Each number is 500 + 40 x the weight over its row's rms, rounded and kept within 0 to 999. Layers, rows and columns count from 0. Numbers have three digits each. The size before them is the row's rms in percent of the matrix's.

# layer 4 attention value, 448x448, rms 0.114, rows 216-258, columns 384-447
094:491474493516511515470498531492513489428511541451556493561467455446496430448544436485485465522528437488456545502455504524531539493510511554488491498507532421505445536557441552459498474509515489
095:536457560507570537538526491459576510522454521452486570531465509498570456474498466454545544546504497461520484456465487502414483452487437476539500427530499468538546473521466438494554466531486541
096:461452500526498444478484512512506507565484512525515551501564480541510511567484458503488502555437492428503506464559482553464584529554474434560584544488445522537474490504506505504485519469554475
092:537455505583455486566496560517515497514530468537499591541477522432530524486494545457493447552466505526425524494521440533483564489494525580536549546493539549462453504538503477495523551484478499
096:533530449546521510525540481513576570454489434474556459538500528530495524536491433585492481506502497544486536439505407535463518458468521495487451422479506514488499521554458528541541513506441583
092:401465474543501566543480538553494564528527489464513429507522457485516507505530488539503567481543619515483474464512537507532484490562548545444471465506542519470443507451456453527519539470475506
098:466528474575528503423542486488529431484467512439533450519448409501516471560541563537496555484440516541467461479472412407456522543474534565463418474486553477572477545477504446534489505514470564
094:504536510505497489559451545503521553560485506498489551519512496539528506477551503488471536530516583570556517523495555506479541549585501477579465459452477486549433548443486414463524501503510491
093:471567582554456539471408502463509454477486459456461508538382495486432473520479542519537602501479474430465440472489579493499529541569580482534536508491503496594459506491480542459445483507504559
090:469456575484516540452577456511514458541472428583499458487482507457500535489518541523514507469509523483471456524544455447556534505464571541502461461511492537541482512425505515553469523460460530
095:489458441449474526423446488497471505484473519456474516535483507426448532506570500499459522511497491471468560455518508443449479467494475478506541511527463487482536502499486609523443379537480463
091:487449490511423558601545481483539523537546489483479529510404531536453498516469483494561504500480490474487560515513491562504457519525461450512452501560542475484462461535458501492533518469523520
095:498489494520457448499547524475447523372580507544534475496481409487488509553523496521478505496487531514536458489474499516414464484559477500509532575515489527509496483530480490504587553529462500
091:410428532520418525549485507503372511463558509487462528506493478455464503449459463490469520490535485492548432460426593555566448446482487489525496551497439522561496471541489531457509488583502519
088:510463487476446506471443526543508540569491491477557473463518534479469502437513519501564496579481500553527527502464448614579475524521519547508534437391576551530534455496441490478492524518482460
095:490478506533477491507461462442511442518456549462522461553596492494483462485556523495501517584479501542482499417506578407461517524497592537474487477413498514461468425420516448440502512517440568
089:401500450524484439456483517529528464483491484521426496487477503450562450500601494410586569483538559455523555521448534569463551531529464449472485580550491517475543418443519467541495514449487465
094:569487521477481482466499499486457594488562544511513436473550516564472503553493468482472447510468504563520515487575541507508561477553462512449537529522461538442429528477517507480561519537544451
096:483476527511472438558543481488511551414519534528519525525443444569523501518510540547433456494517492556549483457495541527517466468471494579557443407464485493470586522486481516572523567508498537
092:447505543582472471504474465532537487492517524501501485471442495478473495507493526562450547510514510521507471520476518486534504464416470506565457479490499493520583490532508526576493488514561512
099:578515584485536556524481509546521523461548454565513456475461521444494547511510506498475502529536506598452441460493529507514485517494512512544532428495587427514535503476505577451547503530546499
091:551504558479506498485447507521577538505504584448510516499468551525545486490499545502496491407445508419445564463589572464486553457477554489499490479423528466490537512483509478415496548446501583
105:567529511561472548470495581517516473455528466554452478458474516497485492530479461519472563519540464550556441418457488517423550504478526490503503464364524504434534445448479502474523528504529529
091:418486455485453529498554497545453547560407463531516441524482486513534504526539489493514481520497504544509559539476491498479481463484498511509500535476539532548547485516523490525471561483521541
090:569515486497510512545516502541561442475517481504550462514573458433482460410559480459473555586522482539539461530479499469575489506495540512472495525498595543475461465456522451465462503513492473
086:521514527507508537447451516553476498534506521505460450498459477524560528487458516555459490423515520538513542494503540452497499508507484507509511499464467458516501469480565496507503567476546490
088:534513553514517403528467491537461477505444532484472509521543507499482519494523520540459558573453533591523517483542503434523503373528542544523510489476509443495453488541532536488430572474449468
099:517474437443559516465543589480466527496474489476471518513497505512471437494475446540530487528493553471575550489505474447482561524547468501550469543531561496512518489480546521534446518474504455
103:577548537406555505475484442551534489457438466476533458474486506511489498477462489555534433482454520492491508460473560464500470537469522513521453495558501498575480620467519580499570479529422525
094:528643463489566413466504486491545485422465446425505492514553515481489412504537534490533490498516504562543428504446511495544483530516499453531537537449556468490530457495473479451460536489501489
099:492464498457502413490436496537441509523356483438479479488548440472444559434484584451529479550475497516486472453489581529399448558563487460496546543544415520539569516497503476506469562528460479
087:506494542454453533510506459464529526537596505487544472520452477487494533531497509557496507521450566465464497504570580509559524501487521521471568411502534503494482507522531499461519493481499567
096:550431582490463461494502517483503449520457525510547501622413447457496507541466562548379448528496512552516377433453537449485531513445423547505567511505497511468452517502547428453536586519445544
089:472474544446421499547468470471502512522556551571497565529505500491496511443476460516486474538588504490490500553461576452536481467503563443485516551518555510520484500492454526495506415495510528
092:468453526511484521463541479446513453507498466563498509485556445516380538508465454510493412539464526497404478485415446462444538586528487489546525566499467605511520518509554470491506495522455483
096:488539471547490589482408518521578428481450465490543459562526490573512511496515537562482488470556496489482484516489489506508509517493514523462471430504536490482441508479462466460503502471507511
087:477573482472486512485517528446519473488412470474491417518492507552459565515494487511573465468433499489510520517475488495441483576567506522485534463496511492545480481496510527569475486511490523
085:497547558457545474504481517623452478522477451459508486522560473450562472557485481487494401493479530525557390444513519427531501514517538462523538498534465511527532496498533572535454560503506492
092:475527493516415556490525488496502548445515432511484476485507487500551585500492499494498492507501494564492438542456584512476434563561553492473462519505378529488462566479477491531512546497484476
096:483474497488459539513555529551527517509506563452504479519457582554498482534485436490577566443480478485467512509529440511477512514429443557485410483470531488506601448457511522494523428453502448
113:474502498499520555544516521603457460538534539543525610491440495547455491531486485533502477489514582444481396490504544478459490551466515466466392462538445452501577546517479521550542488581457529
106:471513493446530501506525494559597493563438444486522537536493405557507479502558490485565566472518499468510504404488532441474467484551468514515587546460414493473469465479545490503531516461513528
106:495523488449533500433438559514513485520509495462504494415487502566513533532487458485537563504521557445480458507534536489546467589491454440504489483490472510526515495496497563524527448482516506
# layer 4 attention output (transposed), 448x448, rms 0.0942, rows 216-258, columns 384-447
085:455470477521502503417495422551501424564472520489522503517450543488530439477433537513511470503454489531523437575445542498551511487523464450450523429523508503546600469459461501544574511509483472
088:529486572481455515468448574514506519521518474524518477409500477575439543539532527522455435516503503540532476569523472528509548526507488442469582485542549508470476502392450514514462453499549518
090:562480509432442502492443485437517477445491501445507466548486510512514440446510519525550562537520541515522449506465533490474505515501487593484462450416532557513494559551602451491482473478451500
085:470534564444520432479570488489502581531507462432551448508540502511526445420384538488513446476457475454474493490503461496487493469444483483479462547564501463456489498528488578495491518530461464
089:547544576467492532520464550432502487513548583539528528473440478522543519434479459501464510505495510470494471536545470406484511482535478498590474504486567553556390495491457398457459450477460578
088:524483520576522430477463505494514533544457511533488511460474485462521500483515481496545509494497514471466511496446462580543547553477542473552508407434443445503443520518573472492537517483480543
092:512424525504575538519508472577449561482499520475561502489473533457461517452481428478472414500504483465525528505533511429569484494482467410495550430503547560546544460469495469534422522509524509
089:464473471544520488488495547391501409484486484506487525424523455517538482475514526450564517482552555538482468546473471535522459505473558523472519519530519534492545491508550526461520519548457486
082:479479488447477470540552481486471529525491569535565520490489426458487474486460442480489451453507478535432505492468476510521566529447496551453474497610569437482510595435501521543490526597559480
084:522504448523449542564437489531390528536518501498512539507482502490448558568547479411482513555547545502448504476491595529497474461547557439509457528483517563442544460543495567505487538525604483
089:486502506494541526557457457507570511508521522476493481523459478519472475475502471474482498528485509540511501522485520463544511516526502569459430432523520429533479635464567412439516534478608474
088:500478488501496494508533403511502504499517514564463397528543442477448586564530570520497414540528514524525482544514495452512492530519439562522501467533508467508461466463476461466545462531479551
091:469413529466468415458436544452465546485513536476421525547537549493558492526443492522487460494559514559487596521469551439541532515507508445496470509516506468431415569534554535454508473520445536
083:548473488506463506468461459411507515459447492509496540550541540513501529584514547584499451543484493540482548516571487514503495573551538406428479479572463476440570550536485516471494503484487437
086:479513486520412474496505427484441476479492489507498488487475519494491446537466446503466472490555422457515524575506478431515479526513477519528512434502541528541461516487509447509551507467544493
087:530538486531471366544502572531527524496482439552449568404393528516503532497562464468491577440458434533514486539475467456576487473500544441514493482454502483502440450474480466475458513410460499
081:577474558544517561515500446511517510504521519516474437482455493501501495487398445494487529555525553450529395518464510533517517499445472504547500417484454498590536513511530438502575514462538466
083:483495464542584512532500523533521429490556479427435499525528423480625502453523534514521555520522480476528468527429435517474482449480556440527493502529509462455542508533543519488492560510450583
089:477500543405564538487467536498469540488505503496565514459558478485374544463534481553535506417504485470520472476579506546515504471490530505533494517518500406546476539547450508492490487507505498
084:498537483597523592495524513475456459515482503478505534471555533462528522496496514491443472529497512553448446415571516526531488521524534448401495555506495498508511503504478540471488497497457502
095:607419481568459494534463463508496564528445532494544582511462436503480515526500477528489512468516527491508481520472523534483511492522553486455514487517550504462489387495590544462520497519551488
082:492583495517549519533484451487444517560446501523472480461502508511418479512521450459488477534435476541455453538498576533525455504497494390546491525533488471514571481443532563542520500520516516
089:559477543531464451506535499526506480500558482476525497502462510496532516541508540533505429415514550558494474496550521545505454542547507508555487593520460516485470483518481578537477485451416553
086:533479459560532588528450574511499455470545556475456461475445528502442491506514505525478437521443550494435487494531535466533552484505490461490430554483445514500463435522475426565556460455514492
077:521486497545442573532438495535531563593452443576453509457463527523504509602473406491540515480436461469472498457477504523480504484508452423425580481474526471461563439463504535506540534467502444
080:507544540547469514466507478542510511474494475551553592584490453526501520536509453460509520491484553478474476519457537531477484422560487449515548571464437432420538571446477488475533447501485497
080:535479453493489494494526538430532443448579498541549467495480485500486510476490537445488537482574469580509435516519525549513441554512499552438486531517472496556522541530502498524501477518506442
092:502484517548473543507497530532535485495534490549553533467537494545502508499493522493467512517520523519561520510528508516538511541515526488457501514505471531452529573443529470523528418478453519
091:546452474483503500538529572444418474533483554568450610446469533483488546532462473507487522582522451538558478466475534445512487484504480484447534507503580499464527469441451508490525452518540430
082:579457483464467535539515559518547448560505530521515556559561504533586468528548459450530520519525542476549495521507536499499488500538551516492484492556484511587528469424484478489438526467486488
093:438542524537478475433494597522527543371539523556534488518534479508444489517479419483557440478469511551505515513508414496527501486552523467427511472548477453440464495508542544422481464473550449
080:494500543496512456509468516496498436552483483537504500480562495491500497467506517472551558411540508483458489498506513544508460482525531528455449466488509448555500517510439476496504509608486467
087:505433525494504483474486499489544537447502474541511520520564422550472500534492467466483488431548546438485488471448479496458503476547561587442488428494582465499534524459459570534396436491535451
085:582480459516542487538555468517524412483413476570421546501508450476519483612543494474481499512478494498511526461478528479473499561485444523525489465500444485499479486490504494472630617564527538
082:527464541555451507527460469492527579469565504518443465565535514536559527543521422558499511525545532505566546451510469460513632501463448515465503465496521445485485555498480440442456420526531550
092:447505582446426444488511449498552444571511472503495517485517469539528510455516484498547478562514481503497517548488463445509534467504510521553506429488522517579518563498487429521435528400445477
082:505480453481528490476503516539461546514475508471581515430466498532519460511462465434554497521500532484469526477615519447550501513527435569429449560425507512472496497456545504478551496503603534
077:543582514518504473531538501434509492444458534576481525501554506538520540496528539459536588430621522561512432465467432519466450430532497504471491548528523564492515536519490479468442469501470481
083:472465529442607505413480558557498428516441516533446499553503503529482549539570491511503500448530534538498524522465473533545552468537481513479574431494466440451486476456462538483539507471490497
087:451472532471519514470535496549546580503492510447481475417544480463458465529496510507507465477435510398483506517527513465519467578589512475615535455542497508558483478475543482564494488530576533
114:469499504431441491471490486460464502462520490543542483525444513502513450387542547405496544464469464520479469488546529556499567575515520468521547521477548522463452417492499568467500458534468486
109:439527479543476515510485518540534528565564496441550486407515557508445565544540471518460453515558525497508506468468552483553523465428503514543480479507545563452563453463491591530424531520452494
108:425413449495464527527421459488484511599461497501460490572534539489465523481449490541580506472451529506473519499529511571573496467502455487419504548485459454514499555423493486511563509506479461
# layer 4 attention query, 448x448, rms 0.102, rows 256-319, columns 384-447
111:472539517530516534458503505480462519454501469596479476452542545504446473521542568539467507504541424548436548512452490483454567582496524522485540489435503492469476456541464529520426410487535515
111:547524404520562438520514529422552468472493433474445514469452511488486545581465493541501483494465437478472469559502483469487593555511509480489473473461496468491486510475535475530481483550475514
107:478579533567418437520478472515490497450564542482526491535477501497556485479488425514520501541514495455589503491431522505441411555496499584494449477468493502515552536543570501536549519466471496
114:462472495548495511535570466514504534445468495478532477589496441495477453475484517420433482540524470467482492421520527487448533394493424469451460543421432451582549476524516546467442518452448485
108:481578483451530493514529545519485558509528564536570504575467547484514439513460475479501449505489522491513475548552501612496489404485395547492440470493523459480483467519479492511534426532502483
112:530461453423540507435548533523483481489487446469498573528411531526499380519465559444440498503503461461496475496523534539461484517455462452507495526511468464511461551478499543492457479546447479
116:463516432437540597490462390538536400489510507511483413505517475455550507430496505481462414516529466466501442453528538533517516456535537524551526554538510518512492537467539375436526488555571503
109:488556467537473556513537393480486497465507532535474502543428570455551542473411482510474482557494472523398509462557529524577557606466499484457442539449461574484473508463464510499512511496514534
112:528533468512462489535542506503519470469447394522508457499535525513476413563537506539512498540507573532523427469437495478481453419472467488524521551480521556434530403463567492531546516535497527
111:475491516521556414563570474497458510491470528473420503559515465494524525460474498426466505549443566492508492465529476482507534525458441478512584493496441533485581471555475521505428448557429528
109:502451464489477496461545530478544502540512470478522486514515563474521506562493473491450493547490505486508519465493523442463507539504456535513520488568450398521481526558438511511462493439508607
114:401576486447466539501528491537477422495524526493545543576550506503541507520497440520530579517556517580407467428465481532510513525382519571455560491464525494469464516538463544509568489575442502
112:567469513491423557572517519498509526569467522576515537493508429480550529524471433484468501536443564471504453513517524462449560519457530418497502565549467504433509519527570465433462470494529512
114:510595523487494528475475581483500429426541521459504475451489530522485527511492456500477532492544488514461503452508506500464470489472479504548475555527399441520528464554464434534476556464436447
113:464525535439423465531467498490476521432531512461516547484551454492487452463449503493467537573474527531504455479476500568481597563511435474503481510523507499455461498496481550512475482495452452
110:537496597581536483520532432550479445536484548500481476422423497505512488482460550496515501537470485515550490543535510529487550454511504471476510480526493529518541507470479530544426462462513488
111:493470534469490501442490467422494520444486476503535533481554520504527522526487531488478557503441481510464534465511526480518511438485568509454484485431477486585456476455558532524567528506496444
115:520455516549560481576542507509487526454533459478584545475468493453430497452476521525490506528501469445449476502437468523445484517562523516491538476413483506457526547472449461490482517505533555
115:498497568531471505449492447583500558487516490509511479470543525527497544522496549541588478399474478446523501516507437514418528581431495434503445480480421597530467526508514511515479434529500473
120:474474476538484488556449505493525532535525527448476461549508534483525441506476491492563503519456522517550480424488554456540478478481492513497539488460507507576540474470459523515526451540500509
118:541402543518506549538588478486494430510571481475558539438527469536523479536500489546502444527486503490475464524502507410500494485461514570551465508544537537538553508566499463533536538556556512
110:472534448578529532462466530444533581477512504514546488520464551534488452508505483479525552507471463487459547461513439541552504534509441526485520501489454466517498533488441500522538563503585504
106:503526506475520610463521540537494563475492549484472489430483430563449569499484497514551523514525504462500485555507460539484409510539518583504451509552543529534535532466510612494506501480466465
108:513459503547480491555556492512552539526461524543492505503533496544521457494487527519541518438509496517487469597505486541479459555483487477453544469508501499484547421441476442442480512457462470
118:431472544540467475485518560528565486456430497525538564498532462515502485482481541521526483543477518528452522491460576552449493487536493519423485552485470528494533452498538479529541468461562499
110:399536513550442477506598515523515518518533575498478529561420557517546501499481594506555501500498510463547502499466512526471498480492502431506517515527484467491550425527573436453496497485566493
111:394537452488496455510482536495536507484486537531459538500447514451546504547526494511575560606492468544507524500509436456521492469505426542523450507540527528482514492518504510557467542571537567
109:560486445527432469540434504547504579536442461552468561464454501517501466514496505505379564535471553515468505525509531491438472478554493507481498470490507473515471489554493508552577496464513444
113:568428485566482559452485546488499472550559463524457459511455459524509495573452458512438469506442504514497506481533484475508445510487527514527451483478484500495485475513467506476477500575502462
109:463529489541524483528463518493547509570482656563462517594575477437473465521505439431520572410448528457517556532463545468493494521568427538445529506528421562531411568516489448493488475572519574
113:598464579521452490595460542500483477451497516417510491537468443478541514571544552512489470517525531493435495486390538464518521467492521508486529454513472521464467517443468542456545523524465395
109:554489529440509476509466583512476538516553481524455468591469509515547498459556408532505483404517512535417421552496509445474494488416519558531483591430523477471451458482545465456496470438422484
116:498500502549516484516458520512472491529453533478452482443519490483475444506506510483602495490481527469503502508548473500437529478407529455468520477538529514459534548507498575501462511492479449
110:443469474473497495492481525441512519495499518527507490456513526502473499487506489523496542577500459510488507460461524530444414452482452488420452450453470494446548562461558463520433487475573488
112:494488491451450479526502412539544496590508618518426531520465510544507479529502523501512529528435448462533496487469523506564451450492510504532464462497488527514471504557523457522546563539495455
105:465473475470494554530485497481445468459518619572512446458483440491519551476538481550503499535518488454492518500508558601497491477483511510509529507474517476529494475570479482510531501543438518
110:528540529389546528475532542479417452506504526499543542492543509531458497499509479523526520540493472503517467533481533518452505399544510518442521528544521592558525518483552551471434447463469495
116:459546534542517491499496474500447502459461489426515436553473422435544460536481491419507521558504529502440527543506478508488487492515490535474500495475467555500456500529476499521514488500510517
109:524476508475475472524500458476520519521501528523521524478443508510593488459531471502510510474470459482565511536574490589458434459534570508466487500495452468503503496466517475505528556486519402
111:542530526512464543488550544514433476466499484512466552525522449487480545500406459490492515538483503465569484503435544589459453568384516413531513425441473502540528518515440471552498478489491535
108:469529523411545500497463518467547577512545463448480542579510432496486601473509554462447460540498525472454482553554563516545461508590455541425489560431534535570501527473485525561546463500478576
109:504553464568483574493513525549529430453528513485500478472516506450433543523529541492466529563513467493442497440485475538513551513473489511502457479526543459399521515496559448468523523481520494
114:493575511541508504487514498482470489439438532496495410478480520473488479562516512510530451476509530490496419515571511430501526530509482575446522570505551488521559481524512441489512492581502407
109:588522524461543546468484547518405523523470488401483533512484521477533472529514501453535356423495547505563600484505503530489575629491498582439497438501495453487501529474620464474472491515568506
110:526488479470515546549404488558512522464454493435497525582420553480542476448496476509495463487477509440514466504522527494477610502515515471513446430489443451517545500547515534479470469422503521
107:455532521503464526547460481522451528527510502530429483480465524536491586496453454514449530479499571463475483512492529560542568537525523487519564501524476535426472523474510550517468571506395519
110:532488439520477497454483533455518534562513512513485532474482463498550524444455452565522562521439474547479482483509532510564521466511526457552459456505526508496490506548551498488495552495524460
116:511511447533489508500628496415437480494445462496508516449489423501502451498483497472492459546524537524516473475525465542505450467549553498513449463467436476532500525555459571475419575469515528
111:518505520557481475444480445500474467488600569481553562550434509550479530410482532455501513508518490526572504414500515571609486411517453488486432497558545495621452566490454556472484544471471545
113:510541442461508515519487482473519533558461521452498509449513575442523576439508489444469505447511520430471502462512481514524505576478554445547520497601557480489488510519497445470541460430538443
118:447450521494495476545517519520577428538540555526466491504457541537542561468528509527478426492471485480514521470496481461423457562431515537504502432431552511619486521473502490504530472443510535
108:475526575561440494501473419597436509528492478479544487478561513444537515486481527510479469512444508548556500442471522474513480530570556489561519481521487435561486513454506560470527534516514563
115:465480538490526496480491496436529483495488509463481549490398534527579537484549481435497489477505455514397549520503515560482505508497456479473494515530491484486578504531471491464517535502466484
113:501456546500517496517585522539474487550524514456498544464496549448398526501555505508525463461493533467448481467423549471465509545455474435524525425546536431526542457500514475549546515494497459
111:503482427562562516490570468492471478507485564502540462514508535526523431474464483464473456529549515500529496524558439536553514472465539454454394513480492483500481491536463509469505533442520515
117:499465501600473497524513455503525524545487530424566578525502502550536489491541464456460549460496583517504455443511454454462469458485499472522504512519497497484458461539453596542468474478538501
110:495524488500502491556565531455518493542514523472510479508496482494543456467495426493515529482499541520496469441496484535476511599493512459464519531557527513450464509595472564476587433561549471
114:487520553495428506498443535505429450495454516535553595472474495495585534531507482496439444531545518491490519519464433526424472533532526454444432495493492537523454426517475454454522500461511509
117:521517495524512569514541529466437436533545539476479531480489551525458496505492395540506399454457549548448506465453537568465496457580500501505446451469496493479417434511528501491525502460485450
115:461476587448549513439538509543586464532551462559471484534446480506548429528448570438559532542514574405462430433513470446511497508549475552470502497490473498465524542491430450552547576530537467
111:470440453435566585530493529504436492530521503556508421451485548492488556445444447576513606481479520514502489529470579492488483393497471552456552442501502503461527573531470529561503460488520518
118:496499540486491497416584537435529555508477480513561498531525500523425446484449559460497472575531500522513446508456516506506497519521497482501528558460472528477539509548535510491477454511481531
114:497431526468443455526487518453565502461506573512446492503488458506443534471465565479496472515483556412540472489522487504559546469463501479489481437547487461553504569472525546493545469539542507
110:535547500488526482505439591581453479541481537552501466436421456467500464558521475439528483438414447552463466516475569573499496492443501518446555465480515485453520497584550536559524545524468483
# layer 4 attention key, 448x448, rms 0.0955, rows 256-319, columns 384-447
107:494463523482546501513523475515516517511504498478466510513482439521493434482538489427509465466496512473537544540503462497481503454522471508483474551558522476468461623535535477491502486520522523
112:423484546451481558476533458562527517532489417484513568452521534493432482541529536501483537434547541563517495488499444440433543499554491500526542511518507458470597460537515440548537524472442518
106:464413569497588503492514518488491547551515547484486493479558468493464458553460478502497483492543504540546479495443473476490567462438509477586485513561544477513495472509412506475576518558561511
110:521537470434504558491478518441445446509506527517469521489486505494527509527539495457476485451566542474471483472492512566480463535486544532460481468461421445505490451518563486428626496531456480
109:481458540489474555497508528498488432475424572527567467513457544493561454444537464463499429483484565523541576441571498508597522531508438473474478548479533449514521492559464536440515520443513491
114:495510517587449497553543443455504486476466423462519499517504556528458551498480484452528545483522516504557566482533468432542480541574552512478495460459511492491517476459460479546533578462482489
115:495496470553426506553486432490498502478426458511482543529513534606535439517437569505504430569529475479484427462512512500529486503474430515520511505526541546510508520458435508469470442484511478
107:537406528449448481608517512481473558515482552449479519537509494507538526529497564395534526476506583536570476441448420489491453524550542579539594503461513488521488486403463496436512512519551481
108:501524523426466426551531513526516494562493476473429566476448463479487545459484519532519501466461526493510519437527525489432493525476496489535526548491472490401544496454514575475478556502535454
115:537475489475503533495486505533563548499507438515481509481578500544467455516465545498485464475491505523485500519514474470472438448506483517534414499503503469471480530488548444511479455545574487
103:482507432461488556484526510466516506507517527465495488475508406483542585494472475518524474522476483468497555461573466537500556511486521495538556417427482511543476498463461448495493509497511492
113:556484541542444488510500465526359520571497469478498498490572509499531526526514480517544544498454535446468462416486468453506426478489526442522506574489586486496492479451491493494509407510481530
113:545486519430546538462479475427526529561451495443571490595531517518508405462468474486477503495527480473541462509501595505460493492581507435459510539467506459477563504466447476493474542438482473
114:528514442491481535506446493505510511450521500488550461524498441589466568484505470551537546497538535492469483447493588502538494500523499494537453528421520574509446524427540489593515462516436459
108:453512490512489504471521505503480509521435425417490456429465435570369452514468532571508590470527498566520544491448539544515540520476496495566494565497476462513419505513459530448518532475463496
108:484550434511506462453482499488531491541428451491475455554534493493491540497457486528469480483537498482572451466465500563510496439503475466423544553533427512534504567531563534498486439539510450
114:472449432493464500555510450514423508531485490490517484516516409571468537493532441573488546508553477539550501524423440552587494466431570540563444505490506481476510565570495485500506526503425519
111:533512523417520479496468498546513478408490408520469471503460485527513466531492427521466463509477514491386543483487462465410537532495512519410514496496555532481513495565556549497541513431537516
109:486532490439516529515499460480501392449546433474496502577500466432462527485505472448549458473501457506531543550501543402575557424501528560462529491500492573461381510483465508566468469527509481
115:533509448508506469494526450533442482468480549460499532483515504534502517538561505556454540561465473456555520474579476518561471541475456500546529487535471510582517546546497507469539452463507440
116:470498484496427526515493502476505521519465480460548465550524531567467487523468530560473519562432505538576490482505496471463415436454462526448489495517520505515490453541474558510532427500475525
113:523483517498469592479503511480527448504521470519533544510518541571485485454555542471448515623500424497552521524491522513482460469503490498504563423488509516429465512552465457460505559476465506
105:473520424503519568413534518470529501511482457456525612467435471511466533488441461522460459530456444508473470475449556559455451500444440476520569533594466559527521521435467445566488570479556491
111:429511452468511519536453482466471490497503480476448484486478514544459498464448557493494494517487501523549515528542523509629567481461522527477501525524456454480497501558504496525439522511490514
115:520472477513509559545566515531499485550518431567492552503453505480390510510462473539450489553521534507477505534498540472502484484483404505461577478546544434451450510500511548587538468440555535
112:534521558513512564513477530525416527475482557506502565550522549474542571500506570517475531466507431516410459574479591547432438568554475424449490538517460469493507480515447434502544511513568470
115:452439442463460579471435558434515523449556478504492506445516505514506513560558499517377508478526459491452443516502515463472505490507576526454490510552484479523523480483483485521441502474566539
110:431513553543535520410562536561486484487528471481480541459491545533508485473591436542492433509481502515495478480520552511467449511572470460521460476491542447453469480491387528542506479577477510
116:509496475543512463485536438517497573478455454495479482532509502421503501542501525548452501428497519469421530484536514493462496472503466553498506467551490520517479563476524498434527519544492568
110:560526484510487470537577509468523477445534558515455488527539561486524495479576542516429536466434529454513470524518524478539450511511450508532579511567476465473509475536511448500511478537433565
114:504530446466477455583508449558518528531471484439491527494458489488509496510507564465495531516483498510595547498449535381430532506452489546572498441447513474483483506493432519480429547477481418
105:455495550497529451513479512400478483435509416486550509442400494452483485465513476514506511461548448481433569553509478498487586543498452504474469489493522500478483526490458535488497503518501514
107:466550582447536571505547527457485545463520525403510492508518476513531451536500498430488468480464454451490510460479511605570515551522474505510492487481436541514507427534535468500500544488444482
113:481469510482492507467490521428437434478523485484579500513521520529478440452407508510447408518505550462426511454563490481489570599500539506470484483477466487529502545462514474577555502453528573
113:482484470505482472518532440529496540570548478572501464438485620474510485472467512431496496520506421608466494523530524497489468518458533481496466464585473492456484581498495523568482502530471488
110:492499459488464539506469506558499548460516495540482441433510488510541448513565536536506536531554487559473571465505471490426527549503466536584533570429508508538483534466475486513433517491530533
111:476523526574476470607499498548508493458480477425490584515530525384488513503493559613468563452502413532507426428485475585511523577493492465515518489540471484500495458487509500523479472490470508
111:504548515498515461504483444555484495523523466477516495429460495493428478510530505530572508570463496581533441412513522508486436442528413476452478532437523534464546552516566492516447538534453544
107:475484510482438507512477470488472482523511480524489527547478486430495530448432397499424462486514544552486545476505478491560509530513477548463508555559462446549495460463486475512493518503515465
106:501504451468450511496556484520480515507582483504488513564519505497530505544461534488528451459504546514539464528515469547446476483491541502559552486536505495455518470556531466566513488427470482
110:552460512507552516492497550535519467501457497494439555506407470499604510513448563492444427494506436497520464463520460525477527539460516491474545513533471516497453527492495461460452522515469466
105:489515406465507571547530494521465486480528520472558571481542529506525492460507566503544562577433424536433436512486442468420561556485513524512502535541545455515553440462469538503497468472504507
111:496497592470544488563496455506436535506464541468493443469508517465458505526411463466434513465523473471542456543433459489454529461459479475497532428487526444518419438422554508466431504475482527
107:424478534509526453529524547531433454453482448473486566499549531470544467475496573522481518455455440498531439514483544529502526481472498461490469457539514462499499501470438515544552435507519523
106:474550586509520545512445566448510441429419509493481515499465519462454471477547526527482446468468469515540455469556456498542490542489449525581519490464520525510514481504544526507534381537501487
110:521485536525516483588438519492464470544551579536556529517630482484487525483512517464492544458496529535513440517509482569440495515428459466499430500564532518497505560480562457511547486497461416
112:489458445483466459626538524508547459494486441549476414413472531517487467479467509525481542476485467531556513511567492539490570524540593589474506551477569399511514463492578510535530436400475480
109:521548457489436410503476435518477555449512455524429535492537568490481490492484502510443470481514446553464499471496487526495510477596519421546503455515494475568470538490516550495530513452491498
111:449523492554498503484493459491464516540533528485538457463429550557507439498465469518447552458535554529556439470452490529497560524515535549532512451491438496546413503494499511553524524461520474
113:494405492474502503502513468455477535484515508522498454532494458537490459479475545512512442454504491559563477471442587499451485507494546564516504541487494493491468498488482460512488512487520476
110:502538429512456524553513433471494594512544585530500459512572446528464565474465532482464507561495504502511502491522515474515498410397520462491508495524486513546479521536442460458494540517485553
108:579519481520467539545490499456593475532460476516505435449526390539473488529548478479524486518466501429473565463592518502513520474473514445489519460556492496458475508565525511469553482508539453
111:517407495493515495455499490559573503532478490421496505419548459471405515502499537502550484508471473404441496469491500547500501510549548497479482555530458511409469470432432507455486514478508446
113:584528548549510536475481457543553511554541558468503489535484498470487484524494505508427443492508488502515536537509521547501514436502466570498542625546457502592559497511462528544440505534471461
111:423577411483497490536431533518462564450564449538513523482439507534481575488490466559486535512486539425461472572510546419500557508554491499508471477480583570546491577465437498426520490499552442
114:538587461488532467478479488435581448472541524561542530548382499501541516467494538566500517544478556460542579520480492554519482552461449543500481493520425498468469522504463478504545485564537486
105:578515444567521469452567482451515468524505447494511485496432492447442500520494558458465532406521466515508540550499465550487511522544513380488469442487595530498508509562472537466466528560504430
113:528465554509493476592498514461421519487425540561440474404561515431507464517526502506553544480525480493563492466434444530521467508508479482496435459444440527509432519567501531535463561537574473
116:486449501530486538540566536498595556460522523512471509456526627467589493494483429488448494463493484514490544469467502446405481557580510509493480487521495509467528452558512485483497564433540545
114:552487507537516524472415464504508527528494437469487533488544570461554484477529491553497504571454560466458535588487521456514523500482449569498518562480457476432553515444520433499572475473580516
108:474532469482579513453526506478526554458534462475567442525486443537538540417512496524528464533573541518472574593464483439445465562487464473586488450475484532548513492477477481484432522460448546
113:554510506576525506627503497511485488533594484482554427477455454493479592489553482524501516487503495466517564547510494515494456454582492396523520515477501535469520495520531490500496543527521508
114:536533523481540458502565476478508554549491569493507540474514484502462489536474504515500494544541534484483526494523449558548521592489507555465513502478549548534478490515518501503465553522570568
111:488513444565456482466443464545549578499514493430516534539469497590471441500474509506538546455532460437543468511531456475481553500497514465452538516503495531433517478554505471508414474473489453